Part of a small language model's weights: 3801 steps.
Each number is 500 + 40 x the weight over its row's rms, rounded and kept within 0 to 999. Layers, rows and columns count from 0. Numbers have three digits each. The size before them is the row's rms in percent of the matrix's.

# gate: layer 9 MLP gate, 512x192, rms 0.107, rows 101-140, columns 0-47
# up: layer 9 MLP up, 512x192, rms 0.117, rows 101-140, columns 0-47
# down: layer 9 MLP down (transposed), 512x192, rms 0.0429, rows 101-140, columns 0-47
gate101 113:538486428424584460530515446518486562467578508512441490526447454481430485467526513566486491538467544524532507551495533454511523529475569536590476
up101 106:530545511430514520503426513502535493536466517502465535515511490535469555453517515463452456533501535493434543516502446535532513483508541493472555
down101 100:490511504433516477556578505473504497550458547495506494491496521456499462514547539508438593461545497524505453460534442442595467487564498511505493
gate102 108:522436555413474510499526442484471460420478426452531513438458486472473468506452513546542507510495481437488490455482533528478545564508481508538531
up102 104:492483571454502491532529508483449537500515481487512446456487438474482497509522455506501518531430462504505464494496498429539502515568512489512497
down102 100:451531502449416477441514580545439507494528493498517463506523480540457499438502500566452480531516489459431421461463521453573507507442522508558501
gate103 106:510463543526534526538573543517433479516482500450499544555530468497491421490558529510536450520558485543471527486560489572465457488517536494551558
up103 111:529422499492414502517486525519400495547508502514445477493487480499471531525490493494512495511566466487424503572515426509496440489487530544476479
down103 104:562528521504469530462549450447496530491532496493536479475433474551504515559491517475519429524559483474441468594477504462541514525427489487497536
gate104 101:550394488612594580442475488528488452504494558438545530520537512578511454587481481530469518524517492504558489410519482496491470506533607534520478
up104 095:587408449507577568481552478563469529496483462443498449529504504572467451566468483560512525480513467433486461511486474498552489589554507528502482
down104 101:508458511562478500491502446541547455558467481518481462508526551502471552525469584588554575481433535506525492577518517460461471567546500519412609
gate105 099:561503542571507537473552485455476448515480424503524533465503475561454553494540514520554502575548506473519530520496433470484459520558426532574436
up105 094:430552479469559487480523540495526525506429540462412438490542468554464483436467494506484546490524498514468564521526552440547506526438561488443482
down105 100:517439542517535546572499495475474572521555467518567490452509456411624585574514511486480554488592570522500484478466542418532461490454519521479507
gate106 096:475468477517470416480532467534488544448478504540533530512481459444587466494536548510405495467487509494495446519510505501522489568445587512462521
up106 096:490537479514516404501513523520474480479549587469459451494486518513512520507516455546518507544495479520486502556546501509498548473508481449440533
down106 097:529459505479455446501495446503414462510529515467572546531433493398547498456490470454499598460518562488586479492513489474525479454519540490532453
gate107 097:468635496403486521448496503447498486545604519479464500461517470548455485524482522490469548557566448472506508569512468460447518390475597555431503
up107 088:543453571495474492564520495514491524482394481480467455481478565516469587463448489571472468462550536477522457509553517489444507555515535510538550
down107 094:558526597507458427501475483412482567518543550521466516557542482535562542455452475470466502494511424485538488546528485470562475509562528501473509
gate108 111:456441491520422498507503487467483540475500535463518495492530497431505415489499504487470558510450522443507545524450508513463541505446488444492507
up108 102:478525508461512492527463517375519447509473462498526513532470445596469521462500475438492484514474499469545511520432523473560527503536488525479512
down108 105:414476555522405533440553445485446493518553504503492544532552553516454451494448496562478496494496506451476549476472460471510525511521578529450584
gate109 095:457444491448519423502511527525469521478426544497496471513508464588431498491519541481481498481508509512473510474484451548454459476444542465417453
up109 101:486549496510529504604435565481469571478503534464473543479470439509554497399477558452515498503495579480479504471560515452518520529514442518442432
down109 095:570490486483493468528516430508514531465549530552475522529531576501571520505517499564470525512468536457529476526506565462500477551500430512469599
gate110 089:569539458494432597462523442531490538534456521506478504499488513557468541483548488459494482529491546543516501562572473510545535533484446598486474
up110 094:489383469546513495520481537475566556470572502495482462528570410532524493434518472548541408547488491521506559408503458463481478471529512544521594
down110 095:527494454493461497445489444526479503526483487565494490452462543544436480440551580529464437463455525536554519555460483495568545534592463489459472
gate111 094:459539506558551479451523478508470487488543534529520438507513552514482534468493526575535467497447519514441521554437429448483506505545572472518515
up111 096:497542520516606460410483498536469477460526486508521459516551463507527468514509485471544502547468573506481567548520501496373587516505577480537537
down111 117:425457457463497535466491544502492576464521532529462543488559500461599545507491567483502494500441499492530511483460446460406537539543543453488478
gate112 100:507558483433522563499522509448457478492533409519467520537513490521525457531498562535514502518545440595437516526486510473485423478516458515516575
up112 100:436512491504564509525444515439526499520532505536470535503494509486454508491451481513498419493536468469463471490489533618521569519428556472575459
down112 096:514460612494553563411515564533546523499537473453570501467525512491467469492462581519502627376471531494483534472443467518482457515496558541506502
gate113 105:542536455417493445486473458575491473468515550443534546514493556483434531513459506544446519536521520544529478539440467507480504486529523387540492
up113 104:492467505462507515532510541520490576521522444535544533524534502447482470465450468491515512522468465502512482449519528568515470465476489496514489
down113 105:476454496501549485505556508451567508516550469509521475542515580564476493488427501414422460569529433546523571570523440509519491454448504497482441
gate114 090:548476538467512509456465536522537547445533502522463550499458398483562465540518499529514482469536505517436526558496497516408548458468450505563507
up114 095:537489499500485537501435497535585448462489473498556547542374419534546467568540483534496424434494541479473494528539534569483430490487517511477481
down114 092:458434579552562462468491529463488538452482477509470451509507475484534487483469419456506560495606514549539483498491491535443430531499505497508526
gate115 101:513479525567471546485490562556542462452476616457498522591447509470518546510512550495524493589509562489478493604509535488529524531474551454504490
up115 102:511441451487532542459455519574513517517524500472468436494524525470546581541497500470534523501472496527444451460518544534470548515457482565502482
down115 099:528526510503506516487544539531516545493481521433523474460488487480478437526524519473486459517458565536478541454435449453621472501533447510458481
gate116 104:519533522518444551453484473508501552461495461475481415478402545550496522441501511522519493500458511549576493473501495444513509502460477557428484
up116 099:489452539563473522490410473439463470506504513498484517591527499439552483535540501467525477529505507552464564487474495472497434544519481416506528
down116 095:495553545540540431526523534491557549542483516513532434519520482466508529485498519476533547462547423496481556558531450450425494471481592506487520
gate117 103:542465557549475556501502442526496538535460508492618453490534506449523473541520413477421459538494495491492505462522448525519586482539494509520496
up117 103:525457524556438481520468534501519515421510535448446481481534516499532492497535489527554483490547473501474500507507495509486543451518448461490517
down117 095:547484545457402448515446509533521430464530542479524536563425494492558483467519514542463480469468465510475472504483520529449509465538435495514494
gate118 108:554524488472496477494531519571485482550503513518521491497562492470463473551538489397494508479467516516531520467484439438444490505472467586526495
up118 102:483562577444509473482449492555525495521530490493459500532549549509469503520485480490484498514506437535525484541509518464505482479463507514573510
down118 099:483534516497505434550452565495432495523492537451468464468451419513529485531438511517509507494498478526505526530500495597559515470565517534476486
gate119 096:468480540532502473468490491469506495484509459470399552419488484517459474504502440573512469485472496530524546473494483516536468581548541535562538
up119 096:585485478502518514505438524480497494582483524501526495565512491502511556479495467440508448512550515434480486533441510441522546475388492509443501
down119 096:521552543457463564464556502479465550558471457461523524517530451512552539442521524472548402457500452472551447471501453448576542546556495547499494
gate120 102:496575495504493506527510483456482482457513570566419532512521474512541538481503531517513483418471432478502496444477468431455551439486508414478481
up120 094:401456472471527463508492521516430522527549546469507462507450487487455534482567529441395483475512570504437446494454448523522418528473505532473525
down120 089:568506482500504553485488430407565476492489468477508521512487536490461427433529513557532396489495494519557543512539515565537546472554543364546508
gate121 097:494452499560530476474577522485494424547496486507515498475485503529499529543516450554554469478473498517478538535506373459471541557507490477454482
up121 098:533468388597476464485496460477497500508504475549526595499471524522532505498495495528494552494586494461500457477545498471430484517491507491445502
down121 101:527490494394427542550535524512439547476540542485517464502524521534387492462501502497496399479499508505534508467545442495456464466455454503529498
gate122 094:484476522422530510558519489462524590506491538501518567531466462588530529471434443516469448554501470531587535569534520507564527577454433509522549
up122 095:565544488501508456504567475454468580382457516522512547406509487510474466550513521546535565498547504471513465543474475436460521506476536500471531
down122 100:460514522467475444479527498479508467547505495534578527500527489551422482515467466495491525480412542492438512428489524452361475464485577493508458
gate123 106:581461522439535527581425525489475506553501455490548516462441460508517502503455489487443496518504505506508538565559536486583490515484553592502438
up123 109:530544513477441474486516475458446456472509524475465565463524524501441416430454505538423591508535546519500426498475476453494495511648502471532533
down123 096:472493478410498552479480544505492505521494451445517444501529508514486513511538493461497536499517514499504504404575526507486429491540474470533504
gate124 106:484476460481515418445482462585433512516462488459519516495449488484398495496458547471459520485429499483519518481494520543455540441465532482512576
up124 108:520554454501492499487553442494446526451525564448514522422444496487508531478533516513495449554512421500471445469485488505443473537428541543519439
down124 105:480421548509461484504504556519523532546520476482415452540495504459496455518512466494511627505534541469545594457574500482514535517540507453438498
gate125 087:453500528551506528491456525430527492525520540532503532454513491528580533504578487478491427511485518544459497551517545547547525460450472415456477
up125 099:534505541558509471497505551445469574583477537513501523497538443474497495488476495497571532486438487503476465525516532433479514489494501556467513
down125 094:519535507538532519496495530511512527492463498519531473488499502507590518496569472486462552449517440512608499517464461489421474478524579424533437
gate126 106:511530457485464499536495501480493545518460503468567536553473453476471494447511489491505444477578570423505516384478481476436521451489498485562587
up126 111:546416406539486547440441470437503501466486493535485537443481499520506473427554512481517506444525522539490541474368487480441524382491549464515504
down126 102:512510449523457514485549487535468409531450479530479486498554509457508475496500514538433479483542505474469467546468581616455504495532415413436505
gate127 103:554540466489537492541504567590445491469514512594505522514458502564510436479505475485561543513473470570457482444467508561548466534462535566528446
up127 104:488449446589499458508527578513512454532511496510619567484477541482488473563498499430615480529526489450478461546525488523547550541527508516484489
down127 098:570532484534507385536528424493475576459487515532505512501549480531377474481583479528437613475480511465579448455483518528579538530463408502531461
gate128 107:525443512544448450530438404436525569474463477473538548453511543535417499501467506545502495527461441546450435455549524481550476513546570523453470
up128 099:434518567468536570555466539579568503430506481477454487512447523498535481477464465462516482500522490548584546563548480550486484523499480527557486
down128 102:525465492468371511588439472499547501520508468489561446496552523422481498505479452519521641526472480493529511509522464462443527480461558490454471
gate129 104:471485539530481486495523488499498522489497508524502562441542543489451484455514483421450521516536471507513562498528491544484528465540560550493467
up129 115:519466564464463476510430493507571528538427451461545540467510544488457481479440500431565516468504508494545526515512486437499489470533515558506460
down129 110:480521459535570483439490507488491576532573553497508508465547479505397494507509451473481530487516508497509475487547537421397473462463488477547532
gate130 104:487445521547367507512564433475547472461483472473521453461449495484560467437517525548458444594460546505518495567486542558401484474573544547500479
up130 107:518481507527560394548514498483560482465477568550526424563471430560507484489577506545437504485469513467554474524503517493487461533556550524476556
down130 102:475441561449470430516476497470489505497469464513518519460495470482488509455404439507486402462542524542508490372463521513518536433471500459476417
gate131 098:568477526498564456445520480441447499506462445456460503507440441460511498501502532528486471557511457460459524415441512518491445518484462420530538
up131 099:470506538511510462459557530489485528555521473519564510490447421448527455476480504500473524493475498506521578503444532440512495493473436509472483
down131 105:435505451492504552421562516442488493531531490444566474527464576468476478483470516516483457595514468520399460458481503552564489542492509537451478
gate132 100:539530488476563545527545509516529549481472457494497510468535458491540444519493492495524478519407416491514465559522569496512550540530490486521545
up132 102:497533494530516455477566573441424481462439452484502537549526586526454541492485502526534476459487519574560465447471537481462440494464485459527548
down132 103:465455555472527512472438477477511451440499515506562465515395513528546503484459511496549450522496489529573450430459424532597544475545510481528481
gate133 100:433537550536451500569481512456413482537533478486493559543491558426537585512405445472469487486461462441521536483445441547526546491488466529469471
up133 099:506535470515494502472474534517510523478522519472436497515491452497495471515609483584589537531523509557524533478466458470402449565462531534496507
down133 097:523519543427465515447591521512483506500548544529588559524469536528479496482526495500519528393544501495497543413529511482445508467484504540514510
gate134 102:412491572447455522435451490548462503555587422463557493605528501495457502498501462477495570474472504443509524510557539481476516504513495504517513
up134 105:493542544512530583538514491516462511483474554470518498433522456496471572492623538542470558536512596427497521491476546498501528597473481493536516
down134 097:546490427505453515524549500434516443469486492439538530506468531533477522474471515458445473496481481557560555501511537485571541464513497518487491
gate135 092:559478491463494494401470604493496511479522513524495487458484545481523478524562477491501513514452520558569427531453486520452450478610518461463518
up135 095:545438454531570437463526491529552461477528534484451429449515520471474460478481511494441548434522489462478408495525506503503481482566530514394504
down135 094:538511433522513555469483459527490502518457509478541483493479529415501492552540493454512482454479455481538499564490514407492514477450554495434502
gate136 109:505499461543500482509476495520453535430453495477558507507527502439528523506593494485502474526433462419507540518539527463611472503536436496534527
up136 113:490540539534529572589479538503530545521530464529526509517514593549515487526573454441474537476484537522512544519535568536539509450497497514550491
down136 104:479553532469546524484590514486477478507508529462513501582513547526506513554506382469481636560554474496455533455518511559511528547540495516455546
gate137 097:506496505543480535497531478521600526534539491493518462454493521518471460466483487541489459437528445490450521548574480445487502465549504537546545
up137 098:499520496490504488509440438465484485479493506567517559527480467552552589488531482524536489462493540449403493429503562459486497472556464511437544
down137 096:521489528536490500532460487496498465494449452496475498452528485466527517562484458477531450403506462453451505503500509522630565585596523531458512
gate138 091:543501475547481538526494400496525518475528487492533458569529504473438541597440452527564480532493501451479491575536507433564550440489526530510554
up138 090:531475524506510500524506545535502471511543520532476441513458462481588519474461534490498421494603513531422494465500526547542530533555513487539486
down138 096:583490499494484487485530433507486517463515509466522507519485541524588447504469499454536478532490524476481489551522536498621477539584483546482490
gate139 102:485535572506485493521537485516446538436505482518475542455510526438461463453544452465520545472468495499509512529499487531542471497557485436528448
up139 105:455485473562480587540394541472510550574520411459445518514522483461514579453473513487502491485469549402526470539516454528472497532517630607470503
down139 107:489483536416597483506502568501456523495542500504484584491503488476492464508479543546525462457489500552446497457543473510506491512547425516524580
gate140 102:539510615524473468503464458495547515529477498400517484424526538507483490526429471511454524489482511420507533471503527460537494523523454559574442
up140 101:487529483487503519585461508521440517520540498508474508617497468527463590423540477501481469472487579532503516441453510537490467538450508458537493
down140 099:515495462497472501514465510503477462484442500517557527572504505482549518475471489493517596556467467473428510533441534433559566569513456569513421